config = dict(
    d_mlp=2304,
    attn_scale=0.125,
    train_tokens=852900000,
    dataset='wikipedia_en',
)
Each number is 50 + 10 x the weight over its row's rms, rounded and kept within 0 to 99. Layers, rows and columns count from 0. The size before them is the row's rms in percent of the matrix's.

# down: layer 4 MLP down (transposed), 2304x576, rms 0.134, rows 2051-2082, columns 240-287
# up: layer 4 MLP up, 2304x576, rms 0.137, rows 2052-2083, columns 240-287
down2051 097:51 67 62 53 43 41 35 51 49 56 60 49 59 32 43 62 52 56 36 47 49 50 37 42 61 53 52 46 69 50 55 21 44 48 42 40 43 47 53 49 46 53 53 45 63 67 65 48
up2052 105:39 54 46 43 36 40 27 67 51 47 20 43 61 60 41 47 60 57 40 55 49 62 52 44 58 41 52 39 66 36 48 40 33 45 73 56 67 57 51 58 46 58 57 68 58 47 47 51
down2052 109:40 53 66 37 51 52 61 55 46 58 56 67 60 58 51 47 61 37 49 43 46 58 26 48 46 51 29 34 36 57 75 52 46 38 61 26 65 48 50 50 53 60 56 49 53 58 59 61
up2053 101:55 51 45 62 57 52 48 46 49 43 58 43 63 47 38 48 40 37 44 46 55 58 57 70 53 48 48 57 39 41 43 64 48 65 65 64 50 50 49 48 61 60 61 59 40 67 34 42
down2053 105:55 66 46 45 53 69 56 39 49 45 52 33 57 48 51 48 68 39 52 65 65 45 64 56 34 49 53 34 41 46 44 57 56 59 41 43 50 60 69 50 29 39 45 42 48 47 57 53
up2054 095:53 57 46 28 50 46 40 65 55 65 57 37 35 72 43 45 36 54 50 57 45 46 54 45 46 46 48 60 55 47 43 44 51 73 46 42 60 59 29 44 46 39 37 31 52 48 65 32
down2054 095:35 36 53 53 46 51 49 43 68 44 55 77 50 39 46 38 39 44 49 43 55 46 36 59 42 55 65 43 60 49 51 41 58 53 42 47 56 29 72 61 45 56 45 64 50 39 38 57
up2055 104:68 53 42 58 51 59 35 52 59 49 40 57 44 47 72 65 61 47 55 52 53 61 70 65 47 51 61 41 64 60 52 36 42 52 34 61 50 50 57 43 44 40 50 45 49 45 59 53
down2055 106:46 44 62 39 59 35 50 48 29 56 48 58 46 44 45 51 63 54 58 57 54 59 55 41 32 54 49 55 58 46 57 51 48 57 50 33 70 56 45 45 54 52 40 53 64 68 48 46
up2056 107:44 49 62 56 52 42 50 52 62 40 51 47 49 51 35 44 45 60 43 57 38 38 56 57 51 54 56 55 56 51 62 66 46 28 55 57 41 48 36 55 53 53 42 50 64 60 54 31
down2056 112:55 58 56 49 37 50 41 52 38 66 51 68 43 52 33 65 47 48 56 59 50 60 48 53 39 55 63 61 48 39 41 37 53 40 30 55 70 59 32 51 59 46 44 38 34 58 50 39
up2057 105:55 36 59 45 47 43 41 48 49 83 51 47 38 60 48 38 41 55 36 54 58 52 59 47 35 43 45 31 49 58 41 59 63 60 76 40 49 46 67 45 53 46 54 50 48 61 37 65
down2057 104:46 63 54 66 65 56 35 60 37 45 35 54 64 50 63 51 48 64 44 53 52 66 38 58 49 35 62 47 45 61 59 38 72 40 66 68 69 58 43 41 56 53 71 58 54 47 67 25
up2058 101:72 48 46 43 47 57 32 56 73 46 68 49 76 52 48 37 38 49 29 56 51 54 68 35 61 57 49 50 59 63 59 56 41 45 66 50 45 47 54 44 38 55 36 54 44 54 43 50
down2058 102:45 29 64 51 37 54 60 38 61 61 55 60 50 72 66 80 36 59 49 57 54 54 54 49 48 62 53 44 60 36 65 45 49 30 56 50 51 50 61 50 66 34 42 46 20 40 53 46
up2059 095:53 55 34 54 59 59 56 51 40 54 58 57 38 42 52 43 42 45 66 64 48 44 58 56 35 34 48 46 61 55 58 66 62 33 50 54 52 62 44 55 52 45 37 65 46 58 51 61
down2059 096:32 56 61 49 40 45 62 47 51 56 33 42 59 54 30 49 54 72 52 59 50 44 48 58 62 50 53 51 30 39 46 51 46 40 63 32 37 50 47 67 39 56 52 30 56 33 59 52
up2060 089:37 65 43 54 60 58 46 49 64 47 43 60 50 69 43 63 57 67 76 58 51 37 47 31 58 64 59 46 51 41 57 46 46 54 58 52 53 45 41 61 57 61 59 45 53 65 59 49
down2060 090:49 64 49 49 46 42 43 45 44 60 46 54 53 34 42 37 51 49 63 39 57 51 59 50 57 56 51 43 54 36 37 70 62 38 44 56 63 57 59 23 70 50 48 52 54 40 51 52
up2061 102:39 55 34 38 59 49 59 69 36 42 57 67 48 68 62 65 44 35 31 35 67 42 58 57 52 47 49 29 44 40 45 53 60 61 40 42 46 39 52 35 33 52 58 59 65 47 47 48
down2061 106:38 54 71 51 51 52 54 37 67 61 64 74 48 50 51 49 35 66 52 37 47 52 41 51 57 58 58 39 53 56 55 49 45 58 60 47 54 50 46 48 49 45 68 65 40 46 54 49
up2062 102:65 53 54 51 37 58 60 49 59 52 54 40 36 41 80 67 59 45 60 58 55 49 65 55 37 47 45 53 41 64 43 38 56 55 45 58 51 56 50 51 43 56 27 49 49 50 46 58
down2062 098:56 40 39 50 57 56 48 66 69 65 40 40 65 62 38 41 32 58 38 53 47 53 34 69 45 45 62 52 65 38 38 63 40 41 54 52 41 45 54 50 56 33 58 62 46 54 52 56
up2063 100:61 58 49 58 38 34 40 56 37 39 56 53 57 60 44 48 50 54 56 50 67 53 55 46 55 48 59 52 58 51 69 50 37 49 36 42 68 46 53 53 65 63 64 53 35 46 53 66
down2063 090:50 57 55 45 49 51 50 42 47 53 56 55 57 47 55 45 42 62 60 57 40 53 66 45 36 58 43 63 56 35 38 52 51 59 49 53 50 40 41 64 28 43 54 38 46 64 48 47
up2064 076:38 50 33 43 48 51 66 53 38 62 54 58 41 42 50 49 35 44 58 36 37 33 51 37 39 53 59 30 67 38 53 57 59 58 57 41 57 50 45 52 35 53 49 47 56 69 59 59
down2064 089:45 50 61 51 47 35 50 51 53 34 42 30 52 60 49 37 50 55 52 64 39 61 52 49 58 39 32 55 64 66 50 49 57 62 48 49 58 55 43 62 74 51 51 46 59 46 45 34
up2065 095:40 55 73 44 56 48 35 57 65 58 43 42 60 45 51 41 31 55 71 38 43 61 43 34 48 44 46 55 56 62 68 70 59 54 29 40 38 50 64 58 60 60 58 47 55 43 71 42
down2065 098:44 40 41 45 61 53 44 53 55 34 45 68 64 53 54 50 52 42 45 62 48 60 59 59 43 50 52 51 53 51 36 47 54 53 67 35 45 55 57 47 59 40 53 26 51 48 55 32
up2066 096:65 52 53 45 49 63 37 43 41 42 38 44 61 52 45 44 48 42 38 46 68 56 46 55 51 45 75 42 42 50 59 41 57 52 59 42 51 35 58 53 52 39 47 35 50 38 43 45
down2066 096:53 41 39 48 35 51 69 37 45 40 38 54 55 45 60 24 56 66 33 73 71 55 60 37 28 46 63 52 54 50 54 35 39 55 35 36 56 57 48 40 49 57 32 50 54 57 65 41
up2067 099:49 51 53 54 48 39 42 66 66 44 41 51 70 51 46 46 53 35 42 51 54 47 41 70 41 66 55 49 50 50 45 44 56 36 56 59 48 36 42 53 45 51 57 60 49 42 58 45
down2067 104:55 53 51 53 58 40 67 55 44 56 80 64 54 39 52 59 42 46 53 37 49 37 44 48 36 47 62 51 53 62 63 48 51 48 56 37 45 50 34 52 56 57 36 42 45 44 37 61
up2068 092:50 50 51 55 46 63 41 64 68 52 38 53 60 59 45 38 71 38 50 60 48 57 42 48 73 50 57 37 57 35 46 58 38 42 58 58 58 45 57 60 67 61 47 47 59 49 65 66
down2068 095:57 34 52 55 36 29 33 64 61 50 49 36 37 47 53 45 40 53 54 26 45 45 53 49 63 54 32 51 49 64 54 43 65 74 43 61 52 36 58 49 46 51 41 52 45 50 69 56
up2069 102:58 65 49 63 41 60 68 54 49 43 73 36 50 55 62 37 50 55 40 69 47 62 60 38 42 52 35 41 43 38 58 52 49 48 48 46 52 46 50 49 51 49 43 48 58 49 48 59
down2069 102:33 55 59 48 35 39 44 51 50 64 55 38 45 44 48 49 49 54 55 61 43 64 70 51 49 58 38 42 36 66 49 49 46 46 56 57 53 36 54 40 45 50 58 38 56 60 79 57
up2070 114:59 43 52 44 41 58 68 41 63 41 61 50 56 48 44 60 39 57 52 73 26 50 47 50 50 54 44 46 49 52 38 47 46 73 43 52 62 43 49 55 28 34 26 56 46 60 66 51
down2070 114:45 55 48 31 50 53 35 50 40 53 38 62 57 65 51 31 57 46 57 51 42 41 45 49 42 34 50 31 57 55 50 63 58 50 50 68 56 56 38 51 48 58 58 61 47 60 51 48
up2071 075:53 42 52 54 52 56 53 32 56 42 37 64 36 63 47 50 46 51 51 43 55 47 58 52 48 48 54 42 52 34 50 55 60 61 57 42 49 46 42 58 41 55 60 30 53 54 58 54
down2071 088:48 57 43 57 47 48 45 64 50 53 59 34 51 38 47 37 39 49 60 53 51 53 45 47 45 47 49 57 46 69 39 61 47 48 44 44 49 54 25 40 57 40 52 61 44 50 39 48
up2072 097:32 43 57 48 66 51 65 23 66 45 56 56 73 54 44 66 60 46 49 54 45 47 55 61 41 54 38 35 48 47 53 62 52 63 50 42 46 49 45 55 37 50 43 53 66 55 54 53
down2072 097:50 29 59 49 52 58 43 57 51 67 47 45 33 43 64 59 46 58 42 54 36 43 66 68 56 35 60 51 45 48 42 55 46 54 49 58 42 53 51 48 70 77 63 39 55 27 40 49
up2073 097:53 43 67 56 58 39 61 32 51 50 60 40 47 43 59 41 48 50 52 53 40 51 49 47 42 57 65 47 47 49 66 62 47 43 43 61 51 57 50 36 69 47 54 50 49 60 46 58
down2073 098:46 38 42 50 50 82 56 42 52 57 57 31 49 62 59 49 61 73 52 44 69 53 64 38 49 39 42 45 45 53 41 48 54 58 55 73 53 25 46 45 55 44 46 50 56 48 38 42
up2074 109:41 57 56 53 37 39 65 37 51 56 59 43 43 59 41 39 45 71 53 57 65 43 53 40 53 44 55 47 54 42 72 42 66 56 45 42 50 50 51 49 44 46 66 42 58 31 33 54
down2074 110:64 52 28 73 43 39 47 41 41 54 64 51 51 48 44 64 55 58 47 58 49 50 60 59 41 62 62 54 39 54 58 25 60 68 58 28 44 53 49 43 45 40 71 46 64 45 47 52
up2075 094:34 43 44 43 55 57 46 50 50 55 34 61 38 54 40 44 44 45 55 38 40 46 47 65 35 43 36 62 48 52 58 51 61 40 39 43 38 42 53 50 77 58 49 60 39 47 49 59
down2075 095:44 58 42 51 38 47 48 42 40 36 46 50 57 56 46 49 62 49 35 44 64 33 57 65 48 51 60 40 44 55 62 36 34 51 75 61 58 51 39 54 49 48 46 47 68 61 58 52
up2076 091:52 48 47 57 61 39 57 58 67 61 56 42 66 46 44 55 49 52 52 42 41 71 53 40 53 65 49 45 59 49 64 42 59 53 59 51 46 57 37 49 53 59 47 62 77 46 40 42
down2076 093:41 37 44 52 51 49 66 39 45 48 45 52 59 55 42 48 57 48 48 50 30 53 63 56 48 56 37 55 53 45 42 53 49 62 62 57 52 50 56 28 41 47 51 55 48 57 37 51
up2077 103:34 68 68 43 45 59 57 34 63 40 50 30 69 51 56 42 68 48 43 54 63 42 59 49 49 60 60 44 50 40 47 54 51 60 43 77 65 58 32 36 62 46 60 64 36 57 57 51
down2077 101:56 48 36 62 67 41 52 46 38 51 45 49 49 54 50 60 56 49 66 52 48 46 51 54 50 55 66 41 59 60 46 55 58 48 44 60 46 37 50 66 29 38 53 65 49 46 55 62
up2078 103:36 42 48 59 49 46 52 55 53 59 48 62 32 52 66 61 62 32 62 77 35 43 37 54 45 50 62 49 56 58 52 45 55 49 54 49 37 41 54 54 41 31 50 47 63 47 45 40
down2078 100:63 52 50 41 58 28 45 62 43 58 55 43 63 37 44 43 42 62 44 51 61 60 48 47 47 45 56 42 42 53 32 63 63 62 53 58 56 36 56 47 50 48 51 53 44 36 64 58
up2079 093:68 61 39 51 55 51 67 33 54 46 41 49 32 54 69 49 26 41 37 49 27 59 43 55 43 37 56 54 40 41 50 41 49 53 42 48 41 50 62 47 63 61 44 57 56 41 48 65
down2079 097:37 49 40 41 62 46 69 49 43 40 50 36 49 53 32 46 69 46 68 35 54 55 48 49 73 50 47 51 69 47 70 56 61 58 51 62 50 68 48 48 43 59 62 61 51 63 40 56
up2080 108:51 40 52 47 48 42 48 71 54 45 34 47 43 32 48 61 63 74 50 50 62 64 58 58 42 44 56 57 54 39 61 48 37 50 44 60 46 39 39 60 33 40 63 37 52 49 51 52
down2080 102:53 53 80 37 56 51 47 53 54 65 64 45 26 65 57 48 48 64 67 42 49 35 57 44 39 45 46 64 60 36 48 55 43 78 49 56 67 46 62 49 33 40 51 48 47 49 54 43
up2081 092:56 66 46 50 42 50 36 49 62 66 57 50 52 45 61 48 61 51 58 54 54 35 49 50 63 37 53 51 43 35 54 49 28 43 59 52 50 70 49 56 55 45 57 35 49 51 46 45
down2081 091:41 52 54 46 56 51 64 53 41 50 42 61 48 42 49 43 44 49 65 67 38 63 37 48 44 60 53 69 58 54 39 49 61 67 50 49 43 29 48 50 50 53 50 61 56 41 66 52
up2082 106:36 37 44 35 54 47 38 43 55 23 56 60 45 51 74 60 51 39 38 49 41 53 49 49 62 59 49 43 77 45 48 44 54 46 56 67 47 54 37 37 57 40 61 52 49 47 50 63
down2082 108:53 57 59 31 56 43 42 55 60 51 53 52 55 50 61 54 48 40 41 45 39 57 50 40 37 59 59 43 43 51 42 46 37 54 36 38 64 40 49 65 70 49 51 64 40 57 36 41
up2083 102:48 68 61 37 49 66 52 68 41 57 47 61 65 59 54 33 42 51 52 60 49 57 61 33 47 40 31 42 55 47 49 49 57 53 38 61 50 55 55 49 61 59 60 44 49 44 46 66